Part of a small language model's weights.
Size: width 256, 6 heads of 32, MLP 1024 squared ReLU, vocabulary 2048, 8.99M parameters.
Training: a variant of Muon for these matrices, 598M tokens, 4455 steps.
Each number is 128 + 32 x the weight over its row's rms, rounded and kept within 0 to 255. Layers, rows and columns count from 0. The size above them is the row's rms in percent of the matrix's.

# layer 7 MLP up, 1024x256, rms 0.0744, rows 295-348, columns 0-127
size [101 105  99 106 106 111 102 111 104  99  95 104 112 103 108 103 102 103  96 105 105 107  98 100  99  95 108 100 100  92  96  96  94 104 107  98 104 105 101  94  90 100 103  89  98 105  95 105 102  98 101  91 101 105]
[[118 109 150 136 154 100  89 117 122 147 174 121 147 123  97  57  81  90 126 163 117 137 111  64 147 151  98 111 109 159 122  77 105  78 122 101 122 106 118 129 131  92 110 125  63 158 104  74 139 148 123 123 182  92 143 135  75 169 166 148 159 148 152 156 115 112 175 147  88 121 184 152 175 134 172 120 104 141 115 146  93 116 108 133 117 158 148 104 175 123  80  93 114 157 124 119 155 159 134 131 127 131 105 103 109 107 174 150 120 148  55 123 136 169 109 175 211  91 121 128 154 126 133  52 132 130  28 130]
 [152 131 148  91 142 128 164 109 131 108  93  92 145  95 120 127  97 146 145 129  89  69 118 122 153 113 171 125 127 110 128 122 129 157 113 151  89  90  93 171 112 106 167 124 154 129 172  95 145 143 214 140 139 197  94 185 173 173  65 166 110 159 116 122 116 181 147 110 188  77 156 120 177 163 150  82 145 115 149 120 114 167 144 166  56 137 102  83 152 114 138 114 124 139 188 125 170  87 151 115 180  88  53 120  96 127  71 151 149 159 149 160 151  92 127 113 129  97 126  98  99  83 152 175 134 113 120 120]
 [127 127 149 122 121 162 130 107 103 144 151 110 125 161 118 161 135 155 183  90 114 145 141 102  98 146  33  97 110 121  56 121 152 117 125  94 100 127 147 118 113 112  93 124 126 166 142 167 125 200 104 121 132 101  35 115 195 181 120 167 169  94 142 116 126 121 122 157 131 149  70 146 125 113 186  76  96  86  78 117 117  67 123 140 138  97 107  82 160  92 127 146 126 132 158 140  51 104 118 129 151  75 135 107 129 116  84 148 183 106 115 171 168 123 135 155  86 109 117 164 171 135 184 113  96 150  89 132]
 [141 103 147 156 120  80 135 154 109  94 107 114 153  72 167 102 216 126  99 127  48 108 113 124 123  97 106 139 162 128 119 116 153 123 113 136  84 145 118 143 101 135 143 170 122 173 131 143 150 143  99 127 132 155 106 112  50 177 190 172 150  83 105 133 100 123 119 141 115 195 192 120 116 123 138 157 142  97 186 107  51 133 133 147 130 161 166 145  85  79 151 221 139 131 162 172 125  79 154  67 120 174 168 143  91 113 160 157 165 169 170 123 125 206 127 127 131 150 178 121 146 157 114  80 149  80 175 140]
 [149  84 155 160 201 148 131 121  94  96 100 150 122  91 165 172 181  93 154 169 145 110 125 156 169  89  95 125 107 134 125 164 121 159 146 154 142 116 112 112  65 109 106  65 148  66  80 148  86 161 102 134  75 132  91  86 155 125 176 116 149 134 110 143  94 119 128 164 151  97  84  77 195 136 175 145 138 155 136 126 161  65 158 198  84 140 122 164 106 118 116 129 143  94 136 178  80 154 199  92  84 102 117 125 141 117 143 152  96 141 117 110 187 124 115  94 173 163 100 162  75 126 141 174 159 113 113 144]
 [159  99 180 132 150 106 165 153 136 176 111 120 138 189  99 150 109 107  93 159  84 134 161 128 124  64 134 136 138 106 124 136 135 140 104 113 135 133 118 118 140 126 141 143 129 121 106 112 128  80 129 182 190 102 132 136 108 134 141  96 133  84 152 152 111 138 104 144 157 162 107 120 110 140 112 169 160 106  72 126  65  78 120 159 140  88 107  94 147 107  84 139  77 140 144 119 112 138 127  48 141 145 156  50 128 228 115  85 138 137 110 123  87 168 144 124  97 141  96 129  85 106 134 142  97  88 153 177]
 [128 126 139 111 137 115 190 140  70  48 115 165 105 168 114 142  37 106 129 119 150 144 154 140 130 102 216 138  82  95 131 174 147  57 127 101  78  94 150 104 106 175 114 185 145 192 120 152 151 156 149 124 130 167 126 119 130  79 186 101 164  93 122 143 129  80 135 140  84 110 107 151  84 131 111 126 137  91  75 114 124 145  74 120 157  10 173 139  95 159 121  74 164 122 165 159  76 111 149 103  68 129  84  89 125 138  83 171 110 176 105 118  66 133 113 126 131 117 158 165 125 106 144 151 151 125 149 141]
 [143 106 139  98 141 146  96  78  92 122 110 142  86  85 152 127 152 135 116 137 194  83 154 101  91 119  84 159 102 168 161 132 164 199 193 119  91 133 147  94 105 132  60 132 118 152 124 132 101 116 155 119  54 162 108 101  97 155 144  86  91 132 143 133  60 163 110  90 134 148 133  53 109  95 123 170 152 125 106 140 130 140 166 129 148 181 140 121 108  96 152 159 172 148 159 177 147 172 176 123 143 108 165 154  97 137 134 120  85 142  97  91 161 204 107 142  86 155 141 103 129  97 140 135 188 116 161 121]
 [147 119 130 107  87 198 137 144 140  81  99 143  75 191 126 143 177 107  80 131 109 107 197 168 113 156 181 167 137 156 155 117 103 117 103 196 123 123 152 162 140  92 179  68  81 158 143 142 128 109 121 101 130 166 126 136 138 148 116 113  80 102 118 139 122 233 172 150 112 139 163  93 174 146 116 137 135 136 133 120 144 165 148 132 212 131 114 146 118 130 154 146  92 157 120 129 117 164 162 120 131 107 137 160 116  83 134 158 144 126 130  92 149 151 104 124  66 165 111  98 146  99  82 107  91  68 124 136]
 [125 142  79 119 134 141 134  62 103 113 158  84  91 114  57 179  99  50 153 141 183 127 132  81 126 143 124 127 165 169 162 161 125 103 121 127 101  91 106 182 133 125 124 150 143  98 108  74 130 130  81  81 125 109 113  95 124 170 131 189 143 161 124 208 125 125 116  98 137 150 103 127 175  81 163 139  89 149 137 129 118 152 114 136 150 166  48 132 147  98 144 150 113 133 123  92 170 109 133 181 125 124 182 114 113 167 139 146 112 171 164 144 154 118 149 188 108 104 157 105 144 119 139 190 129 120 128  79]
 [141 142 113 131  78 118 123 148 184 139 160 193 153 138 128  98  92  93 121 146 117 138 132 145  93  71 128 142 137  96 110 123  78 128 126 119 150 171 138 130 119 155  94 104 147 162 177 145 129 174 166 121 149  92 137 197  64 175 121  45 152  27 116 165 143 145 173 167 106 126 127 112  94 147 127 173 144 113 126 118 110 114 192 144 124 131 156  88 172 151  96  47  88  67 141 139 129 132  92 141 114 170 188  81 106 156 103 161 111 131  47 117 101 130 107 100 109 160 128  94 191 124 150 109 186 123  88 107]
 [109 165 169  36 174 160 112 124 164 141 162 145 142 135 109 157 135 157 130  76 128 109  88  84 137 126 110  93 112 160 145 162  97 156 106 113  96 127 141 182 151 163 158 136  70 168 212 183  84 137  42 150 132 127  97 117 101 132 161 136 129 163 133 120  90 122 152 110 132  81  91 136 129  84 152 119 117 121 101  83 191 178 118 136 129 190 113 107 157  83 128 110 166 117 106 124 134  83 165 177 126 113 188 138 128 145 134 186 107 118 116 134  70 118 174 170 129 142  94  82 133 153  78 145 108 121 140 176]
 [119 127 169 105 180 148 118 187 100 175 172 136 139 110 112 100 121 135 116 136 126 126 134  85 140 140 124 154 154 211  99 201 123 148 143 186 154 141  98  90 161 129 131 101 129 144 118 109 127 115 133 115 101 134  64  85 122 201 183 150  93  58 163 113 177 118 103 127 142 152 144 124 113 122 123 150 138 100 108 131  76 147 197 154 174  90 112 147 100 114 184 174 135 136 116 159 122 138 125 118 129 133 129 134 109 161 146 117 146 126 119 100 131 138 164 168 132 125 172 194 137 147 133  86 155 111 134 152]
 [127 181 156 151  89 115 126  60 133 114 148 149 142 156 111 111 124 169 146 128  59 169 150 142  70 133  52 156 126  65 155  98 157  86  93  93 164 160 136 179 122 145 123 122 146 117 116 134 173 150 109  87 146  91 120 169 112 156 132 100 160 105 140 137 115  86 105 132 146  52 137  93 144 155 130 161  80  53 127 153 173 168 116 118 158 157 106 115 137 122 143 135 161 111  84 103 165 152 163 109 136 166  88 121  87  83 135 177  69 106 107 132 118 150 120 125 129 104 125 134  88 168 141 113 135  69 100 157]
 [ 88 133 111 106 104  92 165  81  99 130 121 141 161 171 146 116 113  69 118  90 119 155 120  55 120  66 152 103 171  71 138 128 109 185 138 136 115  91  45 101 118 147  81 139 114  94 129 169  96 131 115 146 174 146 142  89 162 151 168 153 147 110 121 121 195  99  71 140 147 107 135  80  97 183 136 115 119 123  86 111  97  87 162 108 177 114  95  83 116 197 160 112 118  82 113  90 127 165 106 124 124 114 130  93 102 121 186 152 127 208 139 138 147 125  25 122  83 113  95 191 141 182  72 148  81 115 158 157]
 [ 83 170 149 160  70 119 104 165 137 101 158 134 163 114 108 102  81 161  94 144 103 185 166 120 161  88  95 139 158 135 131 139 116  97 130 110 116 106 161  98 188 183 120 137 109 127 162 163 108  93 171 141 155 111  80 137 130  65 142 115 194  74  91  50  61 100 140 127 128  90  96 115 205  97 193 115 205 134 139 159  91 118 108  92 128 145 101 110 144 173 136 135 129  45 124 131 101 105 109 117 134  97 177 138 152 158  97  60 141 139 136 103 112 157 140 171 151 116 132 118 114 116 139 113 158  91 138  78]
 [ 74 149 107 131 129 143  95 154 102 138 142 159  93 151  89 106  43 148 133 149 166 152 128 164 131 121 150 109 115 166 218 101 140 153 137 146 140  90 119 170  72 173 122  79  91  93 134 112 102 151 101 147  83 136  97 155 116 111  90 154 166 141 103 161 119 142 165 102 111 158 124  95 175 134 162 107 121 102 108 134 119 166  85 145 154 101 101 101 167 147  75 117  81 116 141 160 110 164 145 139  94 112 146 160 188 157  96  75  80 118 178 134 125 119 134 135 144 144 125 176  73 142  59 106 148 127 188 116]
 [115 111 166  82  95 133 108 150 151 108 178 144 164 139 183 179 167 106 125 104  66 148 122 120 122 148 133  90  80 138  86 193 168 156 145 135 117 135 126  84 148 116  74 154 148  78 135 156  79  94 101 170 121  99  89  69 103 165 132 108  65 128 142 174 105 106 157 158  94 129 106  90 113 126 148 157 127 161 118 122 111  92 137 128 147 164 131  68 126 108 104 155 159 136 103 204  46 157 125 111 144  97 175 136 116  87 194  52 136 149 107 144 102 110 124 161 153 127 121 117 170 166 101 124 126 149 152  79]
 [120 139 197 131  21  87  87 157 141 135 131 112 122  93 102 156 108 161 105 120 139 142 124 191  87 143 145 107 141 178  90 136 111  76 115 124 137 133 151 101  82 179 151 155 119 186 134 119 133 128 143 135  83  88 115  61 118 118 115 164 166 124 150 150  90 128 137 152 184 114 166 205 140 136 122 120 154 132  95  74 143  75  96 127 122 117 109 149 102  81 142 152 123 117 145 144 119 159 123 144 184 159 111 103 152 125  88 104 156 116  97 114 129 157 161 133  76 113 119 151 100 148 132 147 142  97 115 174]
 [166 108 173 156 142 133 137  93  92 133 109 145 132 123  74 129 135 138 117 124 116 167  95 152 154 110 170 123 173 200 137 147  91  98 149 144  87 125  98 119 184 140 187 134  79  78 169 164 121 158  52 104  92 114 107 166 157 128  77 162 141  59 126 149  71  94  65 116  81 129 142 127 122  76 164 164 101 146  93  87 135 101  71 162 182  96 104 111 100 172  97 144 164 133 135 132 215  69  76  77 137 103  49  91 158 132 114 108  78 124 156 141 144 192 100  88 147  81 111  88  72 126 118  92 150 109 130 114]
 [153 108 152 145 150  89 105  96  92 136  78 145 170 133  82 173 178 141 133 154  45 179 112 124 141 170 171 142 128  86 180 188 104 115 178 101 102 147 181 122 133 218 109 103 120 193 152 151 139 104 167  93 150 134 136 125  71 101 190 143 188 139 101 109 132 108 140 119 193 143 115  95 113 157  84 102 157 142 117 125  98 144 108 135  62 143 141 111 133 168 109  91 212 148 130 100 181  93 116 170 131 139 107 109  91 125 142 114  98 152 183 115  81  48 133  98 146 146 147 149 104 152 134 108 121 179 177  90]
 [123 124  84 168 141  88 117  75 157 120 106 151 153 113  69 109 147 140 114 188  87 153 167 146  91  81  92 110  80 109 115 165 123 150 133  84 138 136 118 147  98 169 168 169 143 177 120  83 124  78 117 125 104 232 108 167 154 186 180 118  65  97 111 113 164 102 117 129 146 136 211 144 170 143 117  83 146 117 135  77 161 118 136 102 126 115 159 169 103 153 144 129 149  66 153  75 136 117 114  82 128 147  83 114 137  56 152  97 118  71 124 116 129 130 107  99 125 116  85 164 168 105 114 126 157 155 126 176]
 [105 132 161 102  76  34  94 151 129 158 169  47 132 137 130  87 124  47 121 133  97 134 143  93 172 120 110 110 132  91  92 171 164 156 127 162 126 131 103 124 140 123 110 100 184 165 173 163  89 148 100 126 104 116 198 101 121 136 111 141 130 105 121 135  98 100  79 142  93 139 163 124  87 138 135 130 135 171 118 142 118 106 139 109 130 138 119 148 147 114 107  83  55 141 111 163 127 174 110 166 204 126 143 113 150 145 183 145  58  84 153 108 123 171 154  55 122 163 144 165  98 194  87 152 140 125 159 128]
 [140 122  46 128 130 196 134 191 128  82 157 133 105 118 144 156 132 164 125 131 145 133 167 100 166  82 127  84 110  83 126  87 137 165  92 152 102 126 144 135 141 159 140 115 140 158  97  84  95 103 124 155 107 115 145  93  71 149 130 145 150 134 174 118 173 192 149 118 107 164 134 127  95 120 151  78 106 145 126 115 171  99 181 100 135 138 133 115 136 156 146 118 118 144 107 114  97 127  83  74 149  75 135 120 121  89 139  83  92 119 168 166 133 158 118 112 127 124  92  90 156 154 156 168 173 196 141 124]
 [150 131 101 150 107 151 138  90 107 143  74  88  83 160  88 118 161 188  94 134 159 159 138  96 102  60 133 142 120  83 141 100 110 137 120  96  99 161 139 115  67 133 139 121 115 169 155 148  74 170 152 203  77 132 133 132 121  95 137 166 152 114 130 122 131 163 142 114 158 154  99  81 136 201 153 138  45  87 144 109 129 137 107  85  74 166  72 174 137 142 157  93 100 113 118  91 116 126 150 149 110 137 153 142 144 108 107 161 186 143 106 140 110 128 199 163 156  66 137 118 144 181 182 140 110 101 128 134]
 [165 113  92 127 115  89 167  90 130 115 131 178 151 132  96 127 107 153 169 162 148 147 189 142 104 152 195 146  91 134  94 127 122 192 122 116 109 124 167  89 138 162  73  78 170 128  95  97 135 162 131 137 198 118  96 123 168 138 154  95 154  85 185 160 111  95 142 115 114 167 179 165 120 154 107 119 110  47 106 110 157 120 167 134 166 132 126 157 184 105 133 125 170  90  67  66  80 159 169 113  90 176 146 100 163 145  71 198 174 112  96  83 145 120 136 178 175 114 117 176 108 156 130  69 148 121  81 147]
 [ 95 136 131 132  93 119  97 163 141 149  91 113 165 147  98  67 121  77 186 137 134 133  87  97  84 146 158  94 144 124 123 143 144 168 158 184 100 138  53 103 177 128  82 162 120 145 167 144 148 141 118 129 127 142 120 189 133 141 152 130 130 109 139 124 151 124 130 137 132 125  98  91 118 139 113 141  90 108 171 112 151 131 147 110  83 119 128  97 116  96  76 146 138 147 170 156 104 109 168  49  68 134 119 141 132 112 151  88 112 110 102 137 103 138 132 159 118 100 144 135  89 184 177 166 147  85 141  79]
 [143  96 116 132  66 180  87  95 114 198 145 104 166 136 107 105 153 117 120 120 112 141 153 122  73 164 142 152 101  90 164 129 108 104 102  67 120  44 139  87  91 167 193 104  30 139  79 134 118 140 132 112 172 115 140 153 120 167 134 126 105 121 114 116 145 200 185 103 158 128 132  77 112 179 116 137 156 145 116  90 117 110 210 135 139  81 120 109 176 144 116 160  79 118 131 152  62 104 100 120 122  98  95 126 114 105  70 109 146 152 132 124 163 100 101  61 101 167 150 114 140 151 200 176  62  84 127 128]
 [112 152 111  66 119 124 152 166 127 140 111 123 129 113 157 183 106  99 159 119 128 163 193  90 111 190 108 198 100 125 101 128 123 104 141 130  86 166 153 105 123 156  88 207  99  97 188  98 137 136  92 118 130 122 170 130 176 116 176 104 140 108 140 126 154 128 112 162 157 102  65  67  99  82 150 177 150  71 150 138 130 118 112  92 151 129 129  99 125 141 118 119  86 186 168 118 187  55 127  77  52 178 129 111 131 109 139  62 157 144 108 136 171 197 126 127 180 165 129 125 108 123 107 103 125 100 125 171]
 [150  72 124 197 147 115 118 101 150 125 138 155  52  85 110 188 101 138  88 140 170 207 138 129 137  99 145 124  62 152 171  92  84 126  72 139 124 107 149 134 112  72 142  82 161 149  79 148  92 205 133 152 104 126 136 113 117 167 155 157 136 109  88  73  79 102 159 134 124  55 123 128 127 168 155  61 164  99 118 105 155 128  71 144 170 115 114 145 144 129 111 174 155 144 120 106 166  93 170 121 105 153 165 154 177  87 143 126 101 130 128 122 138 157 129 185 150 146 144 123  92 177 126 172 130 113  77 131]
 [148 141 132 135 114 117 156 129 157 148 140  80 116  70 124 150 181 173 144  79 142 117  99 167 154 157 117 166 177  96 107 112 152 147 120 123 120 121  80 114 117  67 165  74 153 165 130 140 123 102 144 147 146 158 146  94  89  41 125  96  67 115 103  57 135 157 180 105 148 144 113  82 136 144 120 123 140 128 123 111 131 151 117 116  45 133 140 119 108 107 161 130 196 133 126  85  83 134  69  72 131 143 148 132 136 102  85 135  95 170 135 107  85 127 132 135 124  76  36 126 141 138 101 160 119 154  72 118]
 [172 102 137 124 130 155 209 118 145 123 129 181 121  96 133  88 164 100 122 130 138  94 136 139 190 121 117 132 105 189 137 124 190 163  46  65 131 144  99 160 164 167 174 135  95 186 134  92 176  96 169 137 156 113  96 121 122 109 106 184 157 136 120 125 120 138 151 139 144 123 139 148 100 142 124 146 118 143 155  74  95  76 111 119 118 186 127 154 136 112 115 145 102 122 156 105 123 153 139 130 136 138 202 134 157 131 127 137 135 192 141 151 203 187  87 168 132 158 105 177 146  95 102 135  98 153 160 176]
 [147  71 126  82 163  90 115 119 135 133 150 109 198 127 194  85 115  99 104 139 166 122 128  88 116 144 143 127  70 179  77 119 166  95 147 143 104 172 155 129 152 148 195  85  90 119 119 151 153 120 165 187 174 117 119 171 112 110 195 151 151 116 132 110 122  96  96  72 115 151 147 136 180  92  99 167 187 145 103 145 103 112 157  75 118 107 115 188 129 131 118 124 114 198 183 143  90 165  99  60  95 137 215 147 154  97 119 116  81 146 151  50 169 101  57 128  55 113 107 112 117 124 143 138 163 137 110 129]
 [112  92 125 104 117 141 217 182 143 132 152 161 155 110 128 143 154 129 138 145 182 138 151  90 179 106 190 188 107 104 160 175 125  94 159 123 122 117 104 150 123  94  94 112 119 157 134 180 135 151 132 131 194 137 131 171 143 148 165 136 110 180 137 108 144 102 178 185 150 112 120 135  91  93 143  77 171 122 145 101 123 117 127 130 105 151  88  67 125 147 153 204  97 151 172 123 138 123 153  75 117 116  71 135 134 127  55 108  91 163  96 143 221 184 115 101  73 152 126 120 155 201 142 132 105 144 142  97]
 [109  90 142 105 112 149 174 112 125 157 142  70 132 121 136 131 141 126 106 129 153 143 133 100 190 143 123 128  97 142 177 144 159 111 119 121 164 106 122  95  52 103  92  96  86  76 129 151 149 158 118 139  93 110  74 220 162  67 105 117 105 107 137 179 122 126 160  97 127 169 132  70  92  99 147 111  98  79 152 115 137 166 150 133 111 162 149 132 145 138 157 130 154 124 119  71 176 166  88  98 133  94 118 139 125 164  90 127 121  75 160 135 186 153 157  96 140  92 163 117 105  92 141 135 139 141  61  99]
 [144 129 147 110 144 161  99 145 171 147 131 125  53 128 136 157 118 159 165 150 131 104  80 153 127 121 146  96 101  99  92 161 111 100 149 107 106 118  87 104 106 142 133 111 183 129  89  85 112  69  97  48 102 169  91 139 119 118 120 132  93 152 131 125 122 149 154  97 133 140  90 145 130  80 153 146 227 115 141 119 159 154 131 130 150 120 107 159 141  90 179 119  76 189 140 146  81  55 133 128 127 109  91 147 162 116 128 141 121 132 105 150 132 125 114 148  66 172 156 126  94 146 164 152 134 206 141 128]
 [178  99  80  90 162 130 116 110 142 107 196  82 116 146 129 121 130  62 157 168  63  15 117 100  98 182  94 152 113 173 128 113  92 103 165 141 153 125  99 129 142 120  86 125 152 162 131 111 135  74 149 114 150 105 151 103 115 100 162 170 113 164 153 112 174  86 159  92 139  91  83 150 156  96 170  81 142 116  55 154 160  73 133 147 127  99 163 159 166 178 117 106 104 155 119 140 143  69 149  85 144 150 141 130 151 197  69 135 106 134 109  78 128 164 133 146 145 127  63 119 169 169 152 100 143 130 119 128]
 [ 79 115 171 106  77 164 108 108 167  81 154 150 168  75 156 137 139 110 195 119 116 166 110 145 159 117 103 119  88 139 118 164  70 167 118 101 155 121 176 103 177  76 144 107 106 187 134  89 128 102 175  98 158 158 124 100 164 136  88  81 184 189 149 178 105  99 152 160 151 153 108 152 149 106  65  96  97 119  97 199  92 133 137 174 134 101 161 128 135 136 134 111 168 101 129 151  73 164 130 114 121 141 103  93  96 133 120 114 114 140 121 122 169 126 165 140 132 126 132 116 111  45 118 203 109 161 134 152]
 [108  98 116 122 113 180 150 181 116 145 131 146 129 155  83 189 135 169 123 116 155 154 110 123  53 136  91 109 175 164 127 194 130 118 104 123  51 171  95 126 102  88 154 107 144 137 111 149 170 124  96 141 193 154 141 179  86 106 152 108 147 171 109 139 107 142 140 126 122 137  72  93 155 191 132 150 101 108 137 129  86 148 166 105 167 105 160 115  52 146 139 112 130 133 139 127 143 131  81 132  95 133  16 142  86  97 112 126 145 144 109 141  99  97  80 122 138  99  68 115 122 144 137 140 143 126 146 152]
 [132 148 159 159  72  88 140 155 198 126 110 114 154  80 131 111 117 187 115 169 123 116  47 126 162 146 121  97  89 167 134 127 113 139 121 153  99 208  87 101 127 143 108 136  96  92 112 185  77 128 133 124 124 109 155 126 152  98 110 157 161 152  80 146 166 111 112 100 104 116 137  52 115 104 141  70  48  67 141 101 112 195 100 160 132 173 175 151 105 147 115 153 143 153 138  94 134 164 213 128 126 159 103 105 158 172 104 175  91 148 124 129 135 144  96 168 107  80 111 161  92  86 112 160  74 135 168 166]
 [112  96 115 114 169 182 113 111 182 159 152 115 122 144 108 139 139 167 141 165  77 123 137  83 160 169  69 138 140 150 110 106 188 147 138 130 129 121 155 185 104 172 126 108  88 117 158 145 129 126 110  92 133 128 189 212 153 179 185 119  81 136 184  99 156 129 135 112 135 169 187 128 135 143 103  34 135 118 109  97 143 164 140 107 114 106 123 108 141 116 112 139 135 116  98  85 164 128 132 192 110 135 135 150 109 128  73 179 110 143 160 136  98 187  99 157  76 182 119 139  94  88 114 104  81 130 156  83]
 [138 137 118 151 159 138 194 115 169  91 108 150 170 112 120 186 100 129 112  95 153 162 123 117 187 101 164 118 152 122 193 128 206 136  93 134 140 191 147 120 103 140 112 172 161  83 129  91  64 169 120 135 115  59 105 119 105 176 103 156  97 133 169 115 169 149 130 125 145 153 137 100 159 170  67 172 106 150 129  94  97 124 148  87 142 163 163 160 142 196 100 101 102 128 117 135 112 192 132 125 139  98 165 141 142  89 143 106 105 132 124 126 122 117 162 166 167 202 141  79 153 142 116 157 141 127 154 156]
 [150  56 135 129 108  97 132  91 150  69 202 126 102 100 163  98 143 159 132 180 127 153 127  74 114  97 185  95 114 118 142 116 110 158 105 170 111 171 117 113 148  64 108 155 127 166 110 114 120 128 102 157 136 124 114 127  93 151 175 103 137 145 135 127 110 137 106 137 173 158 141 150 175 129 136 183 107 102 110 147 207 109 148  78 154 135 148 178 164 153  77 121 100 189 142  89 154  98 143 137 199 153 137 115 166 124 113 159 118  75 155 105 138 127  91 127 166 103 156  98 165 111 163 144  69 101 163 111]
 [118 168 134 124 118 102 171 123 122 106 134 176 177  83  70 131 130 118 109  68 120 144 139  73 132 135 164 130 140 146 120 183 115 189 130  96 101  91 134 133  97 137  58 134 123 107 133  97 135  83 129 137 106 157 182 171 141  92  95 123 141 196 153 121 140  80 101 143 162 130 118 155 173 132 151 153 166 132 140 134  51  97 108 163  95 103  92 143  96 142  92 147 121 171 156 127 130 139 116 153 170 151 121  86 197  97 121 153 161  92 130 100 105 176 167 123 167 153  69 138 133  57  89 144  95  91 122 130]
 [126 104 110 147 139  92  73 131 149 130 130 125 146 151 124 179 153 154 152  98 129  90 180 107  94 134 141 128 143 141 145 163 149 125 120 120 114 152 189 132 152 148 182 117 143  65 139  99 186 135 123 170 107 117 143 104  90 145  85 150 106 164 158 171 167 203  78 160  86 168 134  73 134 126  92 102 115 106 160 124 178 100 117  84 146 198  83 136 147 130 168  86 173 138  99 186 159 153 143  95  92 132 107 182 134  56 122 111  78 171 112 137 125 104 168 190 146 158 159 134  95 113 118  93 149 114  40 125]
 [121  76  63 120 120 133 112 100 153 170 149 165  21 198 103 150  91 142 136 106 132 142 177 177  97  77 124 120 134 137 166 126 194 163 109  63 124 102 118 107  92 159  82 142 161 153 134 124 183 133 113 122 121 104 174 149  99 137 124 137 104 104 106  56 124 167 159  91 180  93 169 124 142 159 176 138 132 129 113 121 127 156 150  98 126 167 122 125  82  99 102 141  93 147 190 113 133 171 170 159  85 125 145 104  92 146 117 155  99 102 128  96 119 157 116  67 136 151  95  90 108 103 106 127 145 118  90  81]
 [114 101 135 178  89 127 133 146 133 157 149  82 125 165 109  90 116  38 130  85 110 116  73 197 151 111  47 104 105  71 105 127  90 142 100 137  84 157 107 120 137 163 113 127 108  89 184  88  65 138  63 146  79 189 161  70 140 114  84 158 179 170 131  66  84 106 122 139  91 153 169 177 180 107  97  89 177 134 126 185 180 111 123 171 178 172 106  71 139 107 111 164 150 153 116 126  94 171 157 104 104  88 138 165 112 127 140 101 131  97 114 108 143 103 121 112 142  97 171 133  73 153 107 102 121 110  99 152]
 [101 104 116 146 104  94 106 160 150 134 123 181 116 102  77 101 122 170  80 159 184 103  85 135  30 172 157 143 141  90  89  83 148 124 156  80 112 142 149 135  95  93 197 127 131 109 153 104 136 129 139  87 203 152 122 155 118 129 115 152 146 135  92 132 144 157 117 144 122 148  92 151 133 148 180 119 151 109 170 157 117 110 155 132 114  49 145 148 101 139 126 117 159 139 124 152 152  98 165 123 135 162  94 145 119 125 168 156 154 135 117 136 165 109 140  75 139 112 146 136  97  53 138 179 149 119  57 164]
 [133 104 115  97 124 116 145 121 183 210 149 204 190 168 148 108  37 111 121 203 123  74  70 136 128 113 106 117  81 106 174  84 107 126 145 152  86 116 194 129 156 185 138  96 123 170 120 128 135 162  69 158 169 120  84 126 149 166  94 112 131  47 144  95  84 107 179 124 121 158 177 122 123  90 110 114 159 186 121  99 109  99  98 103  70 136 102 102 128 133 182  94 191 183 141 124 172 150 143 100 112 133 105 130 128 140 155  72 130 161 151 111 144 121 134 124  73 161 177 154 118 162 133 124 124 120 100 105]
 [121 114 176 143 135 117 134 146  93 150  99  70 176  76 112 140 191  65 148 138 118 138 111 131 187 159 138  85 147 118 135  85 110 135 128 109 128 135 143 137  87 103 102 137 104  81  97 122 104 114 151 179 118 108 137 152 104 127  90 127 122 130 212  92 117  65 153  71 119 175 138  97 183 103 199 133 127 143 163 146 116 141 115 171  83 132 199 129 132 170  69 120 105 133 144 120 145 153 127 100 150 178 139 125  64 150  89 130 104 141 105  90 142 162  84  99 140  70 133 131 153 139 103 126 139 116  89 141]
 [133 127 117  97 107 114 153  97 127 130 128  90 112 159  77  97 169  76  84 108 125 180 156 169 199 148 149 110 186 209 107  91 139 129 158 146 160 141 101 157 137  90 148 171 165  88  44 172 113 107 169 126 112 128 150 151 113 135  98 151 106 162 142 133 155 207 190 106 110 113  45  93 114 100 120 163 123  89 106 127  68 148 142 107 138  84 127 145  60 137 134 128  91 114 144 118 147 106 140 129 184 148 136 163 102  57 118 155 110 106 152  88 133  65 137 126 107  93 141 113  98 112 107 120 148 138  95 146]
 [145 125 142 124 138 128 153 151 104 128  88 107 145 113  85 150  99 125 114  89 138 173 158  60 129 123 154 183 189 146 120 160 102 130 169 102  99 146 124 153 159  86 134 151 167 139 154 103 109 160  88  71  99 149 119 186 150 107 114 192 125 119  53 122 118 130 201 199 166 139 122 174 109 161 111 159 152 145  98 116 141  98 152  63 109 142 152 132 137 141 123 255 104 184 141 163 105 188 174 170 121 156 154 102 159 176 131 194 206  92 112 123 131 134 139 114 148 126 104  43 142 138  88 142 174 131 106 196]
 [128 113 200 125 136  90 117 123 156 115 149 119 179 128 116 189 155  60 107 138 126 120 184 171 180 151 132 116 133 131 138 130  75 172 153 154  99  79 106 132  90 112  55 135 153 147 166 102 104 161 116 136 142 149 134 146  87  90 150 129 124 158 171 168  98 121 125  90 122  71 127 137 152 209 148 115 131 122  96 117 116 101 160 153  89  81 141  72 124  75 106 104 150 164 118  58 148 162 143 189 169 106  82 149 115 120 129 153 102 130 162 147 198 133 108 148 122 145  95 110 111 139 157 131 112  60 119 143]
 [105 152 173 138 195  92 138 171  97 152  83 219  90 121 148 123 111  93 138 134 143 109 109 113 152 158 148 137 143 203 164 111 148 136 126  98 162 119 126 103 139 120 153  71 128  92  93 138 123 138 141 147 121 147 153  99 142 197  99 154  54 139 140 103 121 133 151 140 146  92 115  48 147 143 181 140 109 145 111 140 110  88 188  99 139  68 129  98 108 104 116 144 179 118 155 152 208 135 128 193 148 104 167  71 143 148 172 154 107 168 101 133 163 134 147 182 140 142 148 120  99  24 128  67  85 135 124 164]]